python train.py --d_model=256 --attn_scale=0.177 --tie_embeddings=true --init_std_down=0.0 --optimizer="muon_variant" --lr_mult_down=1.5 --doc_mask=false
Each number is 128 + 24 x the weight over its row's rms, rounded and kept within 0 to 255. Layers, rows and columns count from 0. The size above them is the row's rms in percent of the matrix's.

# layer 9 MLP up, 1024x256, rms 0.054, rows 143-167, columns 0-63
size [102 104 101 100  92 104  97  96 104  98 102 100 102  97 100 101  99  99 100  91 103 101 103  96  97]
[[127 124  99 150 143 138 147 127 156 135 110 116 120 160 160 106  76 120 129 130 120 126 139  94 126  71 128 113  95 107 143 122  76  70 141 138 122 175  99 131 116 120 141 112 135 131 116  79  77 163 126 124 125 154 104 142 138 141 131 144 127 145 107  95]
 [132 118 133 117 145 126 143 156 125 111 128 127 135 157 137 151 144 164 151  55 101 131 121 109 163 138 125 100 136 160 101 120 144 128 140 156 113 167 122 172 138 140 129 115  90 118 128 112 102 120 121 118 174 129  84 106 154 182  78 149 150 144 109 140]
 [142  99 140 152 124  79 169 119 117 125 140 155 125 132 163 125  84 146 150 105 104 153 137 103 136 123 128 129 117 111 108 123 121 154  81 140 148 101 174 157 127 114 121 115 151 142 144 114 143 142 107 129 140 109 131 124  84  95 162 121 153 118 140 127]
 [ 92 130 145 125 158 124 119 118  97  95 160  80 145 175 134 135 129 121 143 131 135 119 140  99 142 137 142 120 130 170 126 111 126  96 164 153 138 129 125 142 105 118 134 149 143 129 166 118 133 110 137 129 144 135 141 119 166 132  71 136 123 176 170 138]
 [135 137  94 104  91 117 110 142 162 139 131 137 113 129 136 108 115 147 152 104 145 110 142 131 150 108 132 142 107 135 114 140 141 157 150 148 123 165 147 114 142 128 115  92 149 127 127 133 167 119 133 123 124 134 171 134 132 100 109  98  86 121 104 145]
 [ 74 134 139 131 164 126 154 147 123  65 115 147 129 142 148 165  90 155 111  85 152 151  82 137 187 128 130 120 146 109  95 139 132 101 144 126 161 154 125 143 136 173 154  94 121  91 110 145 115 134 153 123 154 142 117  90 122 115  92  89 114 101 115 148]
 [127 140 110 136 139  69 164 169 134  53 132 142 115 109 165 112 118 146  79 150 127 128 102 129 139 137 115 116 133  77 127 127 161 166 121 108 119 104 137 136 117 111 150 129 112 123 120 152  97 139 161  89 167 117 129 100 111 121 104 125 132  94 128 152]
 [152  92 163 134 104 139 108 173  93 126 125 170 172 126  86 119 120 135 171  90 115 146 106 136 137  78 112 113 120 127 112 120 111 177  73  77 152 150 168 124  99 146 174 110  93 104 137 111 141 130 144 126  98 159 113 115 143 151 159 139 113 151 139 106]
 [125 111 120 111 127 111 140 115 115 152 161  70  98 123 113 169  99 132 127 158 139  98 128 136 169 151 140 105  93 115 121 154 127 161 135 116 129 104 171  62 120 127 101 117  94 152 138 131  86 143 166 137 130 153  91 124 161 134 142  95 193 141 141 149]
 [143 170  73 142  89 153 133 111 194  98 122 119 104 167 135 129 165 119 123 111 178 108 104 120 117  74 110 137 153 146 143 154 163 135 142  93 159 119 125 145 143  64 122 106  86 112 103 135 138 172 177 154 142 105 190 122 149  96 173 139 133 142 171 171]
 [113 142 114 109 138 115 138 125  85 138 145 108 158 132 132 145 123 141 143 118 134 140 108 152 161 143  80 136 174 113 159 109 152 109 147 165  70  94 151 137 141 159 122  91 115 130 124 124 104 122 154  87 126 162 126 139 148 121  82 118 137 160 121 168]
 [124 133 134 111 122  98 134 151 152  76 157 113 117 153 183 140  85 163 131 108 131 147 127 184 151 126  62 138 123 106 113 164 183 111 180 153 122 124 126 100 113 146 155 101  78 138 133 155 113 126 138 143 146 142  87 129 108 146 155 130 145 151 135 112]
 [152 118 105 139  96 166 118  60 118 121 127 132 151 109 122 121 118 136 112 135 108 145 122 126 138  96 123 167 151 181 136 157 130  86 160 137 146 161 115 159  88  96 145 154 139 107 161 147 114 109 152 156 154 137 116 142 103  74 109  98  99 148 108 147]
 [ 58  91 146 132 133 136 117 161 125 170 119 118 120 143 143  78 133 116 161  94 140 129 158 135 137  85 134 124 101 144 173 181 131 135 110 112 126 106 149 154 117  92 141  94 134 132 117 131 139 137 151 141 174 123 114  94 132 132 122 164 136 146 138 120]
 [181 160 132 119 111 130 157 118 137 135 185 134 138 138 137 109 149 140  96 127 148 106 163 108 145  96 152 103 126 162 141 160 122 138  94 121 130 143 114 136 121 105 145  91 142 135 172 155 104 109 120  98 150 141 120 112 106 101 106  79 129 129  79 131]
 [112 166 118 177 120 127  86 146 106 128 154 163 121 148  69 174 136  89 140 164 121 138 110 137 136  83 118 110 108 144 105 126 168 121 148 101 143 162  97 111 128  83 132 153 115  87 135 118  98  94 110 163 136 115 128 133  96 107 151 127 131 115 138 157]
 [109 115 147 103 131 106 131 127 145 151 113 172 150 110 150 159 109 111 116 145 109 107 155 155 102 147 139 149  98 157 138  88 168 156 107 136 153 157 151 123 105 129 116 125 145 106 101 126 126 169 157 117 153 146 155 149  96 108 108 148 136  80 129 118]
 [126 141 174 130 169 147 178 129 132 157 142 153 129  99 159  91 115 138 155 182  98 151 115 164 136  99 113 118 144 134 133  90 114 125 159 139  90 142  92 150 122 115 141 129 146 125 102 140  87 112 154 169 143 133 124 117 135  91 125 131 146 106 161 103]
 [107 137 146 101 140 161 123 139  98 143 171 144 154 121 132  67 128 141 145 125 162 123 115 156 132 113  74 154 113  73 130  95 132 118 104 158 104 130 148 157 145  77 142  98  98 176  92 160 136 102 124  97  85 141 129 104  76 147 179 141 138 158 129 151]
 [117 115 147 104 125 157 108  50 141 115 133 156  84 113 109 181 164 134 151 172 125  90  81 149 175 137 104 123 146 155 117 155 172 120 114 155  94 135 122 142 162 125 115  89  95 163 116 137 124 156  96 128 119 128 139 175 101 149 133 135  97  97 159 162]
 [145 146 103 129 144 126 132 137 105 151 149 155  86 146 111 182 138 121 107 116 144 114 135 135 109 143  92 144 128 149 133 156 120 109 149 103 110 136 117 118 104 142 137 106 145 148 120 165 103 146 132 108 133 155  88 169  99 119 151 119 107 107 112 103]
 [ 90 104 105 125  78  74  80 120 152 129 157 106 100 145 161 111 141 184 122 159 159 138 102 150 132 129 143 132 125 118 103 131 160 121 165 171  86 136 143 128 170 123 106 118 120 157 120 144 147 104 155  82 116 161 148 160 121 108 132 103 149  95 135 101]
 [132 118 141 132 104  98 124 140 169 100 146 145 134 101 146 151 116 174 102 123 131 114 141 122 158 148 114  97 142 100 197 138 190 102 120 129  81 158 126 134 134 133 111 124 147 173 105 120 122 156 140 130 145 114 113 132 124 131 104  92 121 143 112 171]
 [140 165 141 106 112 121  71 149 126 190 117 176 139 149 164  78 128 147 157 107 118 149 141  86 151 112 138 124  96 154 101 107 128 116 137 139  98 135 122 136 105 121 146 155  64  97 173 112 102 100 145 129 117 129 144 105 108 108 138 102 110 133  95 146]
 [134 127 117  95 127 126  74 126  99 132 121 121 133  99 172 142 128 105 105 126 149 174 106 147 124 167 103 112 114 143 126 127 134 133 145 115 149 147 148 148 118 107  88 149 152 140 110 155 103 100 141 107 141 162 138 115 156 138 101 167 118 158 132 116]]
# layer 9 MLP down (transposed), 1024x256, rms 0.0754, rows 143-166, columns 0-63
size [103 103 101 106  92 105  97  98 103 101  96 109 102  95  95  99  91  97 100  91 108 107 104  96]
[[136 122 123 115 120 143 152 119  73 128 129 134 108  93 101 125 131  77 125  83 153 135 108 128 137 172 127 155  97 149 102 128 130 150 187 106 125 169  95 148 124 115 158 103 128 113  82 102 135 133 145 150 110 108 135 120 151  79 159 134 117 121 176 101]
 [129 141 163 126 157 100 204 139  92 153 143 119 148 144 135 116 133 184  98  92 128 133  84 175 123 140  95 176 138 104 131 153 117 125 133 168 157 119 133 119 123 146 164 175 169 163 138 119 131 116 150 125 120 104 117 122 127 147 118 132 128 122 109 159]
 [126 120 110 150 153 143 116 176 118  99 153 143 213 157 120 140 186  97 116  86 149 162 105 144 132 123 132 123 150 126 153 107 141 163 127 144 104 143  95 147 135  77 131  84  91 152 102 128 147 102 150 135 137 140  89 136 179 138  98 128 126 117 113  91]
 [133 149 150 141 126 115 132  84 112 131 152 144 114 149 109 106 146 102 106 136 132 104  87 144 155 119 118 156 149 118 130 117 121 145 146 137 139 108 151 129 132 141 145 123  68 103 118 147 149 105 139 132 150  97 172 163 145 158 119 138 134 118 105 124]
 [150 157 120 164 164 147  97 162 124  77 179 150 140 132  92 124 132 111 117 146  91 174 134 152 110 154 124 130 119 122 139 128 147 114 141 146 138 124 124 178 153  78 142  83 120 151 112 116  54 161 108 183 174 101 132 141  86 112 157 148 143 120 105 110]
 [127 101 133 114 155 138 130 106 147 168 162 133 175  92  97 120 127 111 139  97 141 109 126 136 147 127 150 149 136 131 137 127 137 114 110 105 119 135 150 127 131 100 165  99 150 129 111 110 138 100 112 140  97 130 143 153 116 156 131 116 151 119 133 134]
 [156 113 120 143 135 121  83 180 126 135  97 169 139 113  95 146  91 126  93  95 155  94 102 142 120 127 109 125 110 116 114 116 102  94  87 117 111 111 131  90 111 140 136 160 129  83  84 111 156 146 123 150  96 115 136 174 106 100 188  99 170 164 108 104]
 [140 168 115 142 134 115 124 176 124 114 123 103  85 155 123 108 134 125 118 171 148 153 128 128 121 138 132 128 138  95 160 108 109  95 171 154 113 113  84 143 126 127 161 129 133 123 174  74 136 128 133 154 127 114 179  90 104 106  99 114 166  72 120 129]
 [130 147 135 128 131 147 120 151  90 135 128 130 161 140 163 146 148 107 112 197  97 141 129  90  86 172 121 118  97 123 150 156 119 132  88 135 143 106 130  97 130 147 123 159 141 149 142 122 137 151  96  97  87 121 115 125 112 110 127 105 120  95 107 166]
 [134 151 153  79 145 101 120 123 138  87 122 112 172 105 120 143 154 130 123 144 108 147 150  97 167  70  86 110 125 104 130 114 106  89 151 137 118 141 101 126 111 123 171 159 109 152 153 124 116 122  97 161 130  99 129 161 106  98 191 116 112 113 137 112]
 [ 99 131 116 104 132  90 149 121 133 118 119 167 116 126 100 118 117 160 113 110 137 126 117  82 159 112 130 128 121 122 142 167 101 116  96 170  93 106 122 110 121 132 121 109 108 120 154 164 126 152 121 132 132 135 131 123 145 145 118  63 119 106 126 133]
 [128 115 132 140 115 134 105 138 108  94 102 137 122 133  74  95  92 162 126 120 108 117 118 123 134 143 133  90 115 123 127 121 155 133 124 130 153 166 127 135 125 113  98 150 141 113 148 135 137 158 167 161 100 127 134 166 126 132 120  89  92 100  97 139]
 [158 146 117 147 159 112 106  91 161 111 125  77 142  96  87 143 138 105 135 145 114  92 134 136 143  76 111  96 131 161 148 175  60 144 138 113 113 120 127 157  99 162 126 157 147 116 128 141  88  83 164 141 109 138 131 155 117 118 105 140  98 171 113 118]
 [182  88 140 138 124 156 164 105 156 129 124 103 138 110 118 124 133 184 164 138 125 123 121 114 146 105 123 138 115 101 126 140 108 121 124 125 104 106 158 107 160 139 103 117 148  72 129 122 142 155 121 166 147  79 141 126 149 103 133  94  93 113 119 136]
 [ 92  94 127 121 151 117 118 150 151 100 147 103 134 124 125 102 102  93 124 120 127 129 102 151 142 162  94 170  98 131 124 136 141 122 117 131 124 135 110  64 159 170 106 126 111  84  85 176 133 130 123 152 141 125 124 175 133  84 110 103 112 165 107 143]
 [111 138 122 105 134 139 137 113 113 176 179 128 147 129 152 150  93 129 121 116 120 146 116 150  97 125 128 164 163 116 129 137 131 117 139 162 162 154 128 155 150 141 102 111 155 143 160 107  89 115  90 118 166 159 115  97 141 131 111 129 111 141 161 112]
 [132 147  93 154 147 148 160 105 150 144 116 132 125 154 129  73 121 111 128 106 116 145 120 151 111 115  41 119 142 134 122 140  72 124  94 147 131 169  94 146 113 174 125 106 127 162 191 107 164 131 147 120  93 112 141 125 157 127 141 132  93 137  86 148]
 [136 137 180 113 143 104 153 131 168 162  95 119 160 148 109 142 113 107 120 134 103 131 103 142 120 114 130  92 120 116 176 111 160 130 114 132 124 126 119 110 137 106  90 127 137 120 121 101 107 123  96  87 126  77 118 130 133 119  93  99 177 141 137 149]
 [108 137 132 103 146 135 111 117 130 145  94 139 160 129 137 127 161  84 121 151 116 170 126  68 130 163 125 138 140  92 134 171 126 173 170 109 134 132 117 128 131 148  92 180 139 127 167  96 108 138 131 118 109 104 123 116 158 154 125 147  95  95  75 114]
 [ 95 143 127  93 131 158 141  79 100 105 170  94 160 177  94  95 139 164 108  91  94 126 130 175 103 137 105 121 114 121 143 133 189 143 114 137 159 128 117 115  95 159 150 165 145  94 149 158 128 146 120 106 105 164 129 107 150 131 144 128 132 137 158  82]
 [147 139 111 121  96 161 134 119 201 107 124  99 124  99 113 153 148 138 151  97 112 155 143  96 110 134 110 161 120 107 111 125 121 129  82 132 124 136 131 154 129 154 153 100 142 122 138  91 156  82  95 129 134  98 141 150 125 110  97 126 124 118 138 120]
 [108 102  86 142 135 145 150 137 113 125 112  78  81 171 130 143 136 104 110 106 124 118 143 109 129  98 116 108 103 146 133 139  89 142 139 154 110 133  76 156 171 165 129 162  95 117 118 130 122 174 121 145 124 121 119  99 107 129 132 116 147 113 140 144]
 [156 122  92  88 137 143 146  84 110 160 141 160 115 163  71 115 161 165  98 104 151 135  97 134  85 125 153 148 107  84 112 115 122 128 151  94 156 117  96 124 158 137 121 171 137 175 105 135 131 103  96 131 134 142 133 121 111 129 132 142 113 120 123 149]
 [108 128 126 124 159 145 129 103 175 139 112 128 149 137 141 155 182 132 160 135 151 144 137 132  97 108  92 160 128 139 112 113 122 109  92 133 115 106 117  74 129  88 153 111 130 123 128 160 130 152 129 115 167 109 108 128  74 115 129 135 124  99 153 154]]